Part of a small language model's weights.
Size: 15 layers, 4.66M parameters.
Architecture: RMSNorm before each block, rotary positions, untied embeddings, normalized queries and keys.
Each number is 200 + 30 x the weight over its row's rms, rounded and kept within 0 to 999. Layers, rows and columns count from 0. The size before them is the row's rms in percent of the matrix's.

# layer 12 MLP up, 640x160, rms 0.19, rows 561-582, columns 0-159
097,168,200,187,207,207,192,241,189,197,240,233,172,260,211,154,230,277,104,161,177,230,203,225,239,187,191,165,188,228,163,178,137,216,164,173,205,223,168,202,199,114,225,257,180,218,167,231,241,231,207,241,200,179,194,236,214,217,164,179,166,196,247,191,234,196,179,223,179,211,213,148,154,205,217,163,236,204,251,242,248,198,180,249,186,203,229,209,194,207,145,237,213,210,183,215,196,246,220,208,200,204,164,252,238,182,166,213,193,186,196,191,190,222,222,197,232,236,208,191,207,193,206,201,210,200,191,207,175,236,233,254,165,211,230,142,196,231,161,169,195,173,198,213,237,198,226,227,145,202,174,241,159,201,175,216,163,203,215,254,230
096,225,230,225,205,215,183,204,218,204,212,200,164,213,187,134,203,177,236,233,205,244,215,196,214,228,170,205,220,207,167,239,188,163,174,191,206,180,235,188,190,189,246,190,229,232,220,181,204,216,157,213,204,209,214,194,228,204,196,223,174,226,179,148,201,178,247,174,208,163,181,238,262,223,226,182,266,239,271,224,194,227,204,151,214,193,193,138,275,207,219,245,250,217,201,168,179,175,171,226,245,128,169,228,148,195,230,154,221,181,230,179,234,190,218,171,200,227,214,241,209,147,220,135,209,175,178,167,209,211,249,184,149,204,174,226,168,195,239,233,134,216,235,215,218,201,257,160,201,216,180,183,231,158,186,220,199,215,191,218,142
132,240,198,174,194,179,171,177,193,254,195,189,169,217,179,168,230,206,278,153,200,183,183,198,211,189,226,246,214,196,199,206,229,180,217,185,184,229,168,204,191,205,246,196,193,230,138,199,241,176,252,207,200,209,220,182,217,223,180,209,169,194,153,200,212,160,188,135,143,195,210,236,202,179,220,190,147,152,168,157,257,211,173,250,211,229,247,191,166,226,168,213,181,226,214,200,160,220,250,211,215,204,195,201,148,186,277,209,247,199,136,207,236,199,96,190,175,178,211,200,229,215,165,215,215,199,183,207,227,198,220,200,210,199,192,229,138,241,228,198,169,182,289,203,160,229,166,237,209,237,216,218,162,201,204,210,196,178,156,212,186
099,200,183,223,208,219,182,164,207,272,194,158,222,195,201,262,217,233,182,185,245,150,170,217,233,210,210,183,203,189,231,183,207,170,196,187,168,200,219,183,196,206,214,209,179,218,167,199,203,188,201,181,158,252,188,190,195,217,158,219,246,191,122,170,181,208,234,237,190,138,234,229,223,192,204,185,256,165,216,195,212,233,229,190,162,181,226,227,146,273,228,201,213,183,254,219,140,186,201,184,220,197,182,214,177,248,237,202,262,187,201,171,175,238,192,154,159,196,216,172,200,142,175,218,158,175,213,187,174,202,229,204,238,164,203,176,187,220,210,217,239,201,232,217,210,171,167,239,120,206,297,249,212,226,222,222,182,234,178,161,231
105,212,189,203,217,185,273,202,196,138,214,181,185,191,202,168,233,185,178,164,205,128,181,147,243,158,258,176,215,199,169,194,152,193,199,183,238,252,173,232,186,200,234,196,187,220,211,184,203,170,156,168,244,138,183,184,228,167,164,181,118,191,218,171,190,205,210,198,179,187,205,221,168,237,210,161,181,170,169,230,214,193,231,184,202,250,174,251,189,214,216,176,204,219,247,133,255,184,205,189,235,181,211,205,242,230,142,236,241,225,199,307,231,220,181,197,171,244,233,210,229,179,173,194,219,207,194,248,195,188,214,182,163,174,169,206,226,177,200,175,216,220,183,248,183,190,209,216,138,216,204,189,172,213,234,192,211,161,213,225,179
099,198,174,185,224,214,210,182,207,211,187,232,166,202,212,220,192,233,219,172,199,255,155,257,188,196,250,208,184,167,183,138,219,157,199,212,177,226,254,140,177,163,212,207,222,208,196,189,220,142,218,194,186,233,214,198,230,238,196,266,178,174,182,198,203,193,243,210,158,163,159,155,207,174,178,228,199,205,204,122,259,167,196,194,210,240,131,149,256,244,151,223,147,185,212,231,199,173,149,194,208,194,213,210,181,212,167,155,201,208,223,246,271,199,204,182,178,218,198,134,228,165,166,213,221,182,199,180,242,204,201,145,150,217,212,187,174,215,217,168,238,194,189,205,189,199,175,234,219,165,247,225,206,229,217,203,273,193,233,194,208
099,282,172,197,231,201,238,189,194,176,184,183,216,171,243,206,158,138,200,174,199,191,199,188,218,231,198,142,209,198,150,223,220,251,148,175,179,218,226,243,195,206,224,232,213,153,197,206,183,181,181,200,215,192,223,197,195,222,185,219,153,201,229,203,171,179,197,190,239,236,200,220,179,184,188,199,221,193,185,207,205,142,235,266,226,234,236,176,178,207,247,192,202,268,197,181,161,252,172,241,172,146,202,188,207,214,211,146,169,178,160,223,174,212,202,197,225,254,275,189,195,168,156,188,276,219,219,247,192,237,168,187,261,177,219,214,180,188,188,264,184,226,219,216,184,245,215,237,157,224,191,180,207,160,199,228,216,200,145,181,257
094,240,202,140,189,144,186,243,208,179,229,257,154,179,163,195,178,167,131,223,208,170,186,228,268,204,179,175,219,189,173,214,215,182,216,181,200,258,252,217,181,169,193,168,221,205,212,262,199,206,169,170,187,183,241,146,182,154,202,218,211,194,192,209,209,237,216,205,253,211,178,117,147,138,223,209,198,201,149,197,218,207,207,179,252,186,181,163,267,212,222,163,228,234,186,180,143,219,198,165,156,195,220,218,249,195,181,215,194,168,202,178,215,211,211,214,220,171,246,156,207,203,154,191,173,251,174,199,217,214,199,186,213,187,150,251,233,200,217,184,251,208,244,204,147,220,204,215,185,181,190,176,193,203,198,207,191,155,143,222,228
090,145,188,165,226,188,218,201,142,174,220,208,224,256,203,211,117,202,201,194,180,241,223,173,171,202,162,170,217,259,193,200,189,214,180,176,176,199,211,127,195,211,192,227,220,167,200,222,254,167,143,181,167,248,181,257,204,206,215,287,222,199,126,150,238,233,197,180,245,223,199,183,175,205,212,196,185,200,192,237,244,196,193,231,223,145,206,215,199,208,224,213,196,175,188,141,205,197,161,229,193,166,112,199,179,164,199,185,155,212,228,148,159,232,163,227,245,200,229,225,215,184,193,209,190,193,171,172,168,189,227,212,208,209,271,184,185,212,213,131,244,178,217,225,198,179,200,202,211,251,197,217,208,182,193,180,209,220,203,222,224
104,203,242,207,159,160,221,201,242,172,192,218,171,231,220,237,110,174,181,188,177,148,176,176,215,219,192,194,228,211,243,191,180,201,188,193,203,241,156,199,178,188,219,245,201,248,244,241,263,202,193,169,186,145,161,248,195,159,139,245,167,204,239,204,197,234,202,215,177,190,220,192,203,172,81,207,168,230,188,189,175,166,170,185,214,190,229,118,145,183,252,190,205,200,194,203,202,233,177,190,205,160,227,190,162,270,244,222,197,213,219,174,175,200,222,202,206,174,195,204,186,195,241,204,220,180,178,223,184,227,181,179,213,224,204,169,209,197,222,232,209,218,264,230,173,215,243,160,208,267,198,197,213,241,198,213,223,217,172,206,216
095,234,184,149,184,234,153,198,205,252,214,171,179,203,199,194,192,211,222,182,212,185,184,172,134,124,201,254,229,154,179,180,197,172,180,217,189,202,157,208,206,194,224,126,210,190,147,186,154,229,209,186,264,160,242,172,190,176,189,182,198,209,199,178,165,189,195,225,201,159,199,231,200,217,177,208,165,228,213,176,211,219,233,167,182,247,196,158,139,249,203,203,247,218,208,156,190,237,208,173,151,155,193,222,142,211,202,213,212,212,244,251,196,260,193,182,239,210,219,176,186,199,190,196,207,167,208,173,234,165,142,225,220,199,185,165,249,151,186,223,179,223,180,241,150,159,181,234,160,209,192,179,189,253,227,192,234,253,255,184,230
097,280,190,203,192,222,215,205,228,227,202,226,175,229,175,187,224,164,237,180,158,244,195,188,245,178,206,188,224,186,182,200,258,218,182,205,191,201,226,243,183,157,165,185,180,170,217,243,206,237,189,181,203,170,223,244,174,182,182,187,163,229,232,222,197,219,203,142,224,169,249,168,206,234,237,209,205,192,183,216,196,218,206,169,238,243,206,135,193,256,232,179,254,175,189,212,208,248,188,120,170,195,210,186,237,218,220,184,233,237,205,249,211,158,170,187,176,187,230,159,175,174,169,170,196,206,254,246,266,223,210,173,195,227,190,250,177,176,220,165,178,177,190,256,175,197,201,159,235,250,270,153,215,205,182,210,199,187,149,183,251
101,229,170,246,211,192,231,159,215,174,276,203,173,190,219,230,239,224,177,201,203,213,241,176,161,197,272,153,212,187,193,161,187,217,174,170,142,232,244,178,186,220,216,213,217,199,211,189,233,238,233,259,168,215,232,213,179,208,218,153,210,227,214,215,177,212,215,214,186,206,168,174,180,164,197,195,198,196,237,211,180,175,167,242,224,178,192,216,239,212,169,196,182,228,171,208,196,186,231,161,181,205,194,249,169,164,200,188,204,214,208,188,204,189,139,257,150,161,232,253,193,181,133,250,245,194,182,154,221,216,175,254,191,272,157,258,168,183,202,156,181,163,184,254,194,222,257,164,247,220,216,201,203,210,137,189,183,212,222,231,191
098,178,211,272,215,149,194,194,212,228,237,185,265,235,267,142,236,163,183,212,195,217,208,240,223,227,227,193,205,200,224,190,152,172,178,129,182,181,197,229,219,172,200,225,210,206,237,150,160,203,229,207,180,158,201,230,216,193,177,229,271,221,187,213,225,216,229,186,196,169,181,215,241,214,206,199,243,244,191,191,178,222,200,231,181,272,276,193,227,208,203,169,200,163,205,196,172,222,270,171,195,196,248,246,179,171,182,154,196,205,171,204,240,146,216,164,212,199,196,176,212,191,202,244,220,169,202,218,224,166,248,186,197,141,211,194,222,215,148,247,215,205,229,235,202,240,203,152,237,198,165,222,221,141,165,175,194,209,205,233,199
101,219,215,139,240,180,127,188,151,236,233,176,200,281,214,142,204,149,217,239,182,232,161,191,217,216,176,166,175,202,205,205,228,193,215,250,176,192,223,218,198,267,173,221,209,186,159,196,184,183,139,190,182,223,183,238,170,180,211,194,140,213,178,223,171,175,241,218,163,173,244,108,143,204,214,162,163,180,181,202,173,111,168,251,198,245,192,167,233,186,215,177,192,230,210,148,217,222,235,196,236,178,207,227,209,177,193,194,200,170,198,220,202,202,236,228,203,202,227,203,218,199,254,231,173,214,232,176,158,191,208,144,185,230,185,204,185,206,180,205,170,228,193,192,187,186,192,174,218,182,227,219,208,205,239,156,237,188,172,251,194
108,198,272,197,223,217,218,190,249,227,233,200,176,176,217,193,166,204,244,228,199,203,159,189,177,214,170,204,181,193,140,184,205,164,205,223,251,209,244,184,204,181,147,237,195,259,237,207,177,220,166,182,176,220,172,255,200,143,290,190,240,232,207,188,166,228,207,140,145,197,209,179,196,197,249,150,222,204,194,133,226,177,205,167,187,143,218,213,205,212,246,240,197,224,214,235,208,218,204,183,181,164,208,178,204,149,189,198,218,217,211,168,192,177,195,150,193,190,198,178,225,181,226,183,234,176,179,135,224,197,174,211,167,185,251,171,167,197,199,215,215,251,259,176,166,228,202,239,162,272,218,216,192,242,194,170,192,157,203,232,234
098,186,192,192,166,171,154,191,152,196,149,212,202,205,156,205,201,230,218,213,232,228,207,211,227,195,157,246,230,225,169,267,177,175,197,241,208,194,205,193,258,151,213,168,168,258,185,191,182,170,157,170,230,208,152,209,218,208,207,212,163,183,220,199,188,233,206,170,226,174,200,219,155,159,236,214,178,252,155,161,195,197,158,199,139,200,271,166,239,219,218,206,200,232,196,211,164,155,150,235,165,187,212,244,212,253,165,206,180,129,202,162,184,172,197,241,222,209,226,171,242,193,226,223,257,235,166,203,240,208,240,194,209,249,251,210,162,186,210,261,254,214,202,197,236,231,232,219,215,181,181,182,168,175,172,230,205,189,182,184,183
101,274,164,147,164,170,225,182,225,178,205,237,196,208,176,214,169,168,190,190,197,242,183,202,181,220,226,236,169,217,207,228,207,129,247,222,248,171,219,153,232,250,191,226,169,170,141,169,209,234,176,224,194,230,178,200,186,174,211,178,228,185,232,206,185,187,236,167,212,178,186,194,231,175,170,202,191,150,202,210,220,243,151,197,228,175,208,271,238,212,215,188,192,176,204,183,203,208,156,195,160,165,171,244,190,238,268,204,156,193,170,171,242,183,170,244,191,264,255,167,265,191,216,205,228,188,175,203,206,227,140,190,208,222,177,220,137,214,168,179,215,211,193,206,170,203,182,225,205,238,199,240,147,189,198,256,172,181,173,243,221
105,174,190,218,165,220,242,196,149,189,238,180,198,250,194,156,149,199,160,180,223,230,206,185,160,195,163,231,210,244,177,191,206,163,175,178,238,218,140,218,211,169,150,227,196,178,191,213,200,217,160,199,210,197,178,261,228,199,181,181,194,204,226,238,216,227,260,200,235,199,192,198,191,198,178,210,166,211,160,195,215,167,175,190,270,228,181,199,172,193,232,166,188,181,181,194,212,212,224,204,184,251,228,217,187,262,288,188,145,142,163,163,241,195,244,152,205,149,218,222,211,154,247,197,201,216,208,187,208,178,177,216,241,294,240,185,175,191,185,168,158,182,169,162,154,171,206,200,199,176,194,137,208,216,163,161,217,206,218,171,187
104,222,233,211,231,177,155,176,157,117,183,146,229,181,179,201,254,205,175,287,204,179,186,247,186,196,186,187,223,146,138,215,203,193,214,219,145,216,187,212,206,178,190,202,197,173,229,203,149,198,220,216,199,245,219,199,184,196,154,217,175,161,171,236,235,212,187,149,126,200,204,216,243,195,201,179,216,182,200,230,222,215,168,184,213,293,212,240,192,229,201,212,145,173,206,140,144,197,197,219,156,190,213,176,183,217,208,195,177,217,167,231,199,166,212,220,252,179,221,191,138,236,261,207,224,222,212,205,197,176,222,203,143,191,213,236,202,217,235,219,205,232,184,184,158,201,264,232,182,175,214,195,169,201,200,210,192,164,181,168,249
102,163,229,197,205,153,169,205,185,220,243,173,209,235,193,187,196,153,168,200,228,185,233,206,232,127,195,201,225,234,152,140,180,180,173,176,181,191,219,241,240,177,165,193,210,198,258,145,224,130,216,155,203,218,194,229,202,250,215,210,205,202,186,212,200,235,204,205,182,185,163,164,232,232,207,271,196,242,236,202,262,186,225,204,188,223,231,160,216,217,212,187,187,160,223,127,158,213,230,170,174,132,183,228,215,201,176,206,216,226,199,206,209,238,148,227,164,183,220,212,202,186,237,178,224,201,205,271,204,207,170,185,199,153,205,199,218,157,133,200,205,154,144,223,229,140,198,218,208,168,194,213,187,216,190,215,189,275,194,207,161
097,233,229,224,224,165,234,186,179,202,190,245,191,203,172,232,168,216,188,182,168,213,164,176,195,206,176,259,287,170,230,205,206,135,202,157,223,245,211,189,152,164,213,208,240,135,146,244,214,271,192,211,198,227,199,153,194,141,195,195,176,166,138,178,180,198,214,197,240,250,204,211,183,204,209,188,200,208,186,228,210,192,205,216,186,191,190,150,174,244,228,207,206,194,195,194,220,203,211,194,209,126,217,215,168,232,230,144,165,151,179,246,168,182,218,163,174,183,204,171,126,217,240,224,156,179,187,163,238,214,221,218,158,161,183,159,203,235,172,148,175,195,160,187,173,163,179,201,192,193,191,236,184,226,221,178,155,185,239,204,172
# layer 12 MLP down (transposed), 640x160, rms 0.32, rows 561-582, columns 0-159
098,230,183,186,251,166,221,191,204,204,136,180,228,190,200,191,216,200,172,186,252,205,175,145,231,244,211,194,243,169,155,194,211,289,241,170,172,188,212,207,143,252,195,230,220,178,204,220,178,161,162,206,238,190,227,218,191,222,192,224,212,151,199,178,217,207,193,244,181,236,212,192,169,203,173,205,214,194,193,159,213,230,232,176,172,233,210,176,150,203,169,198,179,229,162,156,195,161,194,235,226,189,217,251,168,208,237,228,203,258,170,247,201,131,192,211,232,256,204,207,262,197,181,187,180,175,232,186,215,172,250,261,221,141,159,182,225,209,175,219,212,235,266,230,216,182,169,229,236,245,183,210,198,177,228,207,153,176,214,218,161
099,202,209,201,242,186,150,183,215,242,169,187,214,227,208,206,196,142,232,252,216,176,185,193,175,254,193,240,194,204,194,238,221,212,176,165,196,163,174,243,231,229,223,186,163,179,189,225,202,191,200,205,220,181,209,230,199,158,183,227,240,168,207,185,214,199,225,173,196,188,163,219,201,190,230,194,213,257,163,164,178,264,189,157,191,189,134,196,196,228,198,196,215,265,148,149,197,209,222,171,122,184,170,238,192,142,233,259,193,191,161,192,235,216,208,250,220,182,222,220,200,188,225,245,181,219,219,161,221,197,190,254,181,189,201,226,180,264,229,150,262,172,139,205,156,173,245,200,272,215,153,163,165,194,204,227,216,234,199,185,202
153,213,212,219,232,206,197,157,217,224,219,163,209,230,228,184,223,184,229,218,244,176,165,167,131,198,258,177,197,120,227,200,222,180,154,201,187,201,213,219,157,205,207,164,154,170,135,200,239,192,240,228,192,207,205,197,260,254,197,138,198,187,160,188,194,191,193,165,176,218,242,186,170,204,184,211,177,175,157,176,223,206,188,237,191,214,205,181,184,204,193,185,184,233,156,204,147,225,220,241,140,185,170,191,216,209,171,178,228,162,106,245,150,214,194,183,192,206,273,193,159,186,176,197,192,208,212,173,231,154,209,188,243,186,210,221,236,270,215,178,210,138,211,172,207,190,203,194,167,205,180,171,230,152,228,239,230,210,204,186,254
094,194,219,255,218,189,196,196,192,178,200,239,192,207,196,162,194,179,218,188,162,220,237,155,201,191,172,212,209,219,171,260,166,183,151,240,237,251,208,185,251,159,186,176,155,203,186,184,207,191,189,185,247,182,248,200,180,217,253,217,158,215,183,241,208,188,250,179,245,225,166,187,200,233,208,200,201,286,155,263,146,192,179,203,240,256,192,195,203,199,227,186,196,176,179,175,241,204,158,205,190,221,247,245,202,177,179,186,210,227,211,192,230,152,187,233,229,186,241,255,131,225,139,201,214,232,189,209,199,212,144,207,238,257,248,173,211,150,215,237,169,174,181,136,190,206,208,195,199,214,183,202,180,238,246,178,216,219,242,176,169
101,205,291,208,183,189,191,187,207,140,206,164,279,159,226,197,208,224,197,212,249,185,141,237,207,189,202,215,197,262,168,228,198,183,176,196,205,172,200,202,242,209,192,243,237,213,213,210,248,248,140,173,200,249,213,202,210,234,176,285,239,207,178,211,216,201,134,188,236,209,225,181,184,204,219,212,197,152,162,184,197,225,192,150,197,226,169,220,181,227,205,246,194,212,212,168,210,233,168,183,179,159,182,240,196,194,227,195,262,122,204,176,147,220,178,217,203,179,223,154,243,212,218,215,223,201,190,208,185,194,229,196,211,241,223,188,238,235,186,200,174,207,215,169,218,189,215,163,232,235,135,168,175,198,195,180,165,249,139,227,218
098,189,189,195,196,169,153,177,195,238,167,195,241,204,205,191,171,158,209,206,195,250,156,221,200,207,181,158,234,248,172,227,210,220,247,173,192,178,199,170,161,221,216,158,215,190,190,223,227,201,219,206,130,199,202,181,220,204,213,212,204,246,208,203,205,233,154,181,254,209,175,206,228,206,131,267,243,206,205,237,253,219,225,206,215,221,168,284,165,194,219,201,231,226,208,201,198,178,197,213,193,217,171,154,246,206,146,206,207,99,173,203,176,235,184,223,224,138,223,186,211,212,172,248,254,191,174,228,226,223,221,184,189,182,176,178,176,221,159,196,258,240,213,231,202,199,201,200,212,223,217,253,204,255,199,189,213,256,168,150,261
095,168,177,155,212,171,233,227,194,246,160,221,203,171,216,204,229,230,257,176,255,193,179,257,256,202,178,258,211,228,229,210,269,207,178,169,209,202,197,211,201,184,156,183,181,241,172,203,262,159,211,219,218,212,224,259,208,214,215,167,221,192,219,164,188,214,236,201,167,155,205,255,161,149,216,200,191,159,211,231,172,221,219,213,204,193,214,201,241,185,191,229,200,205,219,236,239,169,218,158,223,262,217,201,196,227,137,141,155,223,243,188,210,209,185,155,252,245,173,197,185,190,223,184,163,216,198,240,214,213,220,213,240,240,187,223,252,248,197,176,190,171,186,230,269,171,220,167,213,243,243,192,174,215,176,196,155,202,164,182,176
093,168,223,197,220,196,169,187,185,232,198,174,265,205,304,173,173,187,238,228,203,222,233,145,203,222,203,195,165,216,224,197,182,238,189,192,199,221,179,215,245,187,196,182,213,230,143,165,223,235,192,195,155,207,193,255,223,191,243,150,184,205,161,192,170,162,201,207,206,177,214,208,240,222,215,239,147,165,196,160,210,199,236,258,201,236,174,191,167,185,177,244,186,169,225,130,202,173,249,209,216,201,171,249,196,235,226,181,217,282,228,218,247,184,212,249,161,212,224,195,179,148,222,155,211,229,212,148,197,205,175,225,209,233,163,145,186,196,195,252,206,212,175,220,271,154,200,213,207,211,158,178,205,196,171,204,171,199,223,180,178
096,188,205,239,180,209,233,214,236,269,216,137,209,195,206,227,223,211,223,228,169,177,184,192,215,220,162,232,164,199,190,234,210,174,200,200,210,201,185,12,212,193,174,238,243,193,201,180,142,178,199,213,152,205,199,232,202,226,232,172,170,214,223,196,246,165,196,197,190,189,199,234,183,238,141,185,185,124,188,259,222,243,195,215,174,210,190,169,263,164,164,179,202,171,223,213,221,158,228,205,184,229,234,207,197,209,227,206,214,226,167,192,168,231,210,179,149,187,178,173,185,214,182,189,218,198,194,170,201,213,171,188,230,175,213,195,227,203,234,211,153,195,165,157,202,214,190,200,193,175,170,189,198,244,201,231,183,173,234,191,220
095,262,182,190,257,173,157,207,190,224,196,159,206,169,253,144,187,167,274,173,284,219,227,206,161,157,188,263,163,247,258,204,193,243,172,186,232,207,233,184,175,238,161,199,193,205,189,195,246,221,195,200,204,224,194,253,193,131,219,181,240,195,202,154,215,206,191,177,235,203,182,200,173,237,182,146,236,185,203,286,176,193,186,192,192,168,192,256,228,204,203,202,193,185,186,171,208,162,243,211,229,188,195,238,182,212,197,174,170,191,177,258,184,199,215,213,178,202,236,222,210,142,195,197,206,209,226,248,229,177,188,188,226,189,169,196,222,211,159,226,189,179,183,179,241,186,183,242,227,183,183,183,226,136,165,183,189,153,221,187,243
098,182,209,225,191,138,185,190,236,225,161,166,178,213,193,268,156,169,163,185,213,229,153,260,234,212,205,203,232,194,168,206,160,238,204,204,146,176,244,207,269,217,186,195,202,188,246,218,191,211,204,249,215,244,184,137,229,182,176,240,212,184,209,197,154,194,169,194,212,231,224,193,223,130,273,181,189,154,219,214,237,232,174,218,225,179,180,223,261,214,137,199,191,164,197,224,240,194,193,200,202,177,206,158,243,248,217,255,191,181,187,187,265,182,193,210,231,173,200,234,172,228,191,199,211,199,171,221,146,212,238,189,142,170,206,209,191,238,169,151,191,183,192,178,227,230,182,189,221,251,173,198,198,152,215,163,173,189,191,155,207
098,224,204,178,154,164,189,243,149,218,236,213,194,137,158,246,192,210,232,220,195,148,213,248,158,198,201,219,164,171,167,170,198,184,234,219,247,148,200,179,209,243,168,232,238,227,169,239,222,160,181,225,160,226,197,226,161,228,178,213,194,233,174,216,212,224,189,216,201,236,227,210,242,217,174,188,209,216,147,185,223,172,165,147,225,187,216,191,242,213,176,200,226,229,256,239,177,162,225,235,218,184,216,183,155,100,220,189,229,198,190,206,238,208,226,266,199,192,205,156,252,202,192,214,190,143,113,188,187,201,196,236,171,182,155,177,218,217,173,204,188,155,205,179,193,187,215,205,195,225,215,218,211,181,229,264,181,180,227,241,208
098,189,191,185,222,203,176,239,154,233,139,222,232,209,231,112,207,177,214,212,209,197,242,231,238,240,181,176,223,196,187,162,163,237,245,178,192,201,161,209,192,222,183,181,215,184,190,211,206,199,174,242,236,168,158,190,226,221,220,161,190,195,240,197,199,208,188,163,191,218,194,208,235,209,184,205,256,178,185,242,176,214,152,200,192,147,220,254,199,218,185,208,177,229,257,256,219,189,194,179,164,213,244,237,158,244,176,201,165,168,195,169,117,239,224,152,184,184,194,174,196,246,232,163,173,152,161,231,215,207,230,180,223,193,269,211,190,229,155,206,258,239,202,153,211,140,173,232,142,222,209,180,210,211,214,216,214,171,172,165,180
097,207,234,193,152,217,135,191,216,181,216,235,164,209,233,203,191,211,179,201,177,220,199,188,148,177,199,209,174,154,186,178,192,176,221,231,169,168,263,230,197,177,212,192,221,225,186,173,236,205,198,200,175,234,201,164,196,226,220,201,135,229,206,228,234,253,220,188,209,225,236,251,213,187,231,194,178,212,205,207,193,199,179,220,157,144,178,204,207,195,209,247,178,176,196,267,199,162,219,207,179,196,138,161,224,200,228,218,254,215,249,154,202,167,236,202,241,193,187,200,161,209,226,263,202,206,175,211,153,237,157,194,173,216,212,213,263,135,254,115,252,125,185,169,203,191,236,268,176,246,214,230,221,217,182,225,199,194,205,195,192
097,154,200,244,197,186,128,194,217,211,258,173,230,224,185,223,222,193,181,193,286,300,174,148,253,201,228,206,213,172,148,194,211,176,248,205,230,261,203,192,214,200,180,206,188,246,203,215,216,207,211,200,215,185,176,140,208,190,179,143,220,180,215,213,226,217,174,193,162,203,185,192,221,175,208,186,252,181,205,169,170,261,192,171,205,218,187,171,251,181,221,220,188,252,152,147,172,192,235,219,214,235,185,204,199,185,205,183,207,194,194,196,167,272,221,240,202,185,179,218,180,204,194,226,236,155,247,230,195,208,173,239,265,177,196,170,217,231,166,174,227,158,212,223,169,184,164,174,165,162,236,188,238,230,202,200,173,230,188,249,223
100,225,167,174,233,253,203,179,220,202,176,190,191,272,237,256,144,202,237,205,221,210,172,158,235,204,189,202,204,172,195,242,181,174,206,250,219,198,199,218,238,199,199,239,188,208,194,177,198,201,183,201,212,176,113,258,254,139,234,172,225,253,157,188,224,162,202,177,202,205,167,156,180,151,204,126,222,199,243,122,176,238,215,217,189,205,220,175,158,182,236,229,220,175,195,175,197,203,152,203,178,199,161,216,217,223,173,193,171,153,171,208,157,184,161,216,134,157,154,200,200,187,191,204,216,189,207,151,222,168,212,198,230,189,147,219,230,188,177,186,221,226,220,203,194,203,193,219,191,200,187,257,239,235,239,201,253,234,196,164,228
106,195,216,200,174,163,216,210,231,201,193,268,268,208,222,210,224,205,189,189,246,193,171,166,208,209,234,197,145,148,182,164,218,262,131,220,190,169,196,186,196,180,171,244,202,219,177,134,215,193,209,239,236,196,187,187,196,226,170,213,188,237,195,210,226,201,237,229,224,185,161,198,235,243,207,178,262,276,211,170,182,215,188,201,191,164,211,189,190,203,201,193,211,180,176,156,209,133,243,181,187,223,156,184,183,173,216,187,202,193,180,221,200,251,193,141,164,192,166,222,205,199,182,156,228,182,153,221,259,180,174,219,236,239,135,160,221,255,199,142,226,225,205,156,226,156,194,193,198,212,212,273,246,194,188,229,233,174,191,232,177
093,171,191,191,156,193,205,208,200,186,219,190,223,195,190,204,225,231,204,203,193,210,209,194,165,201,187,195,253,223,188,197,212,204,140,212,231,197,203,142,208,210,177,192,276,256,231,180,206,185,175,213,239,212,163,195,168,185,239,215,191,200,241,207,183,170,199,200,195,187,161,215,183,202,221,226,206,194,194,148,141,197,199,180,244,171,294,239,166,237,193,233,185,174,226,190,191,193,187,153,227,239,223,218,227,176,137,200,264,259,225,226,177,213,184,228,203,220,140,183,200,220,209,185,154,167,201,205,215,249,151,147,188,251,234,151,236,131,217,240,203,194,189,226,253,158,149,179,175,207,178,123,208,197,199,167,163,165,151,184,223
096,192,170,168,232,224,190,218,180,223,165,207,190,188,201,187,186,160,209,241,170,198,219,211,191,201,153,213,229,187,189,233,173,195,170,197,213,155,150,224,179,168,247,175,209,142,185,187,168,190,220,179,172,168,231,197,173,203,152,251,199,242,167,193,161,122,189,196,196,283,199,168,198,199,162,177,168,203,181,222,239,188,167,168,226,189,212,257,215,194,226,172,212,177,140,239,193,171,208,204,185,194,224,185,220,186,216,188,231,257,211,188,174,128,185,208,258,206,240,180,166,273,171,192,215,193,147,226,176,185,187,206,98,226,209,221,180,199,232,224,199,172,173,222,211,160,236,193,195,186,211,232,258,230,190,209,234,256,193,140,231
101,194,190,169,210,152,189,204,261,247,223,214,180,189,192,258,153,217,193,139,204,210,211,225,217,213,264,225,247,225,259,210,207,206,173,167,168,223,204,168,200,204,181,172,189,208,210,188,254,192,196,167,200,188,180,191,233,201,215,221,195,226,221,214,232,151,166,221,202,221,196,194,201,251,160,196,227,221,199,178,177,171,187,191,182,186,239,200,180,192,185,241,208,173,182,140,227,179,191,173,228,211,234,181,216,181,166,173,195,189,276,206,232,228,181,177,212,231,197,263,249,157,179,205,145,216,180,183,217,175,234,238,275,261,209,185,220,135,189,160,141,164,256,226,178,208,199,141,208,172,183,238,201,154,242,228,205,181,201,272,184
098,187,217,240,166,268,150,172,213,225,203,159,225,200,195,155,183,182,190,211,205,184,252,211,171,244,178,189,142,228,189,223,195,170,201,234,178,205,188,218,215,204,200,222,190,202,203,192,166,224,174,188,202,199,179,185,184,176,198,268,240,125,193,188,197,250,182,213,156,167,245,233,137,147,196,210,175,221,219,218,160,201,220,176,205,198,181,181,175,182,250,208,232,186,214,178,152,212,231,200,165,191,166,148,174,255,235,172,175,194,224,119,227,262,170,159,144,206,145,172,226,210,182,226,240,234,205,187,227,188,194,200,175,170,201,244,192,198,206,184,188,153,242,222,239,203,233,223,162,218,231,250,198,277,198,211,226,180,152,187,220
101,151,246,162,251,208,182,187,284,180,249,281,153,191,204,232,204,141,240,215,201,215,185,199,157,209,234,159,181,203,173,220,168,238,226,199,185,236,188,139,179,217,214,278,157,180,237,170,151,217,226,139,172,204,186,228,187,151,254,211,189,208,208,197,180,184,214,191,155,234,208,177,199,170,233,177,182,236,194,217,159,137,240,212,201,182,204,213,155,199,260,222,171,185,191,192,175,172,183,245,194,188,189,143,228,228,166,165,187,201,228,208,212,183,155,165,198,204,158,213,193,225,239,180,194,177,216,197,235,165,203,185,273,200,211,211,226,224,190,160,221,195,215,224,181,211,166,206,230,205,214,202,222,262,192,228,182,201,171,175,222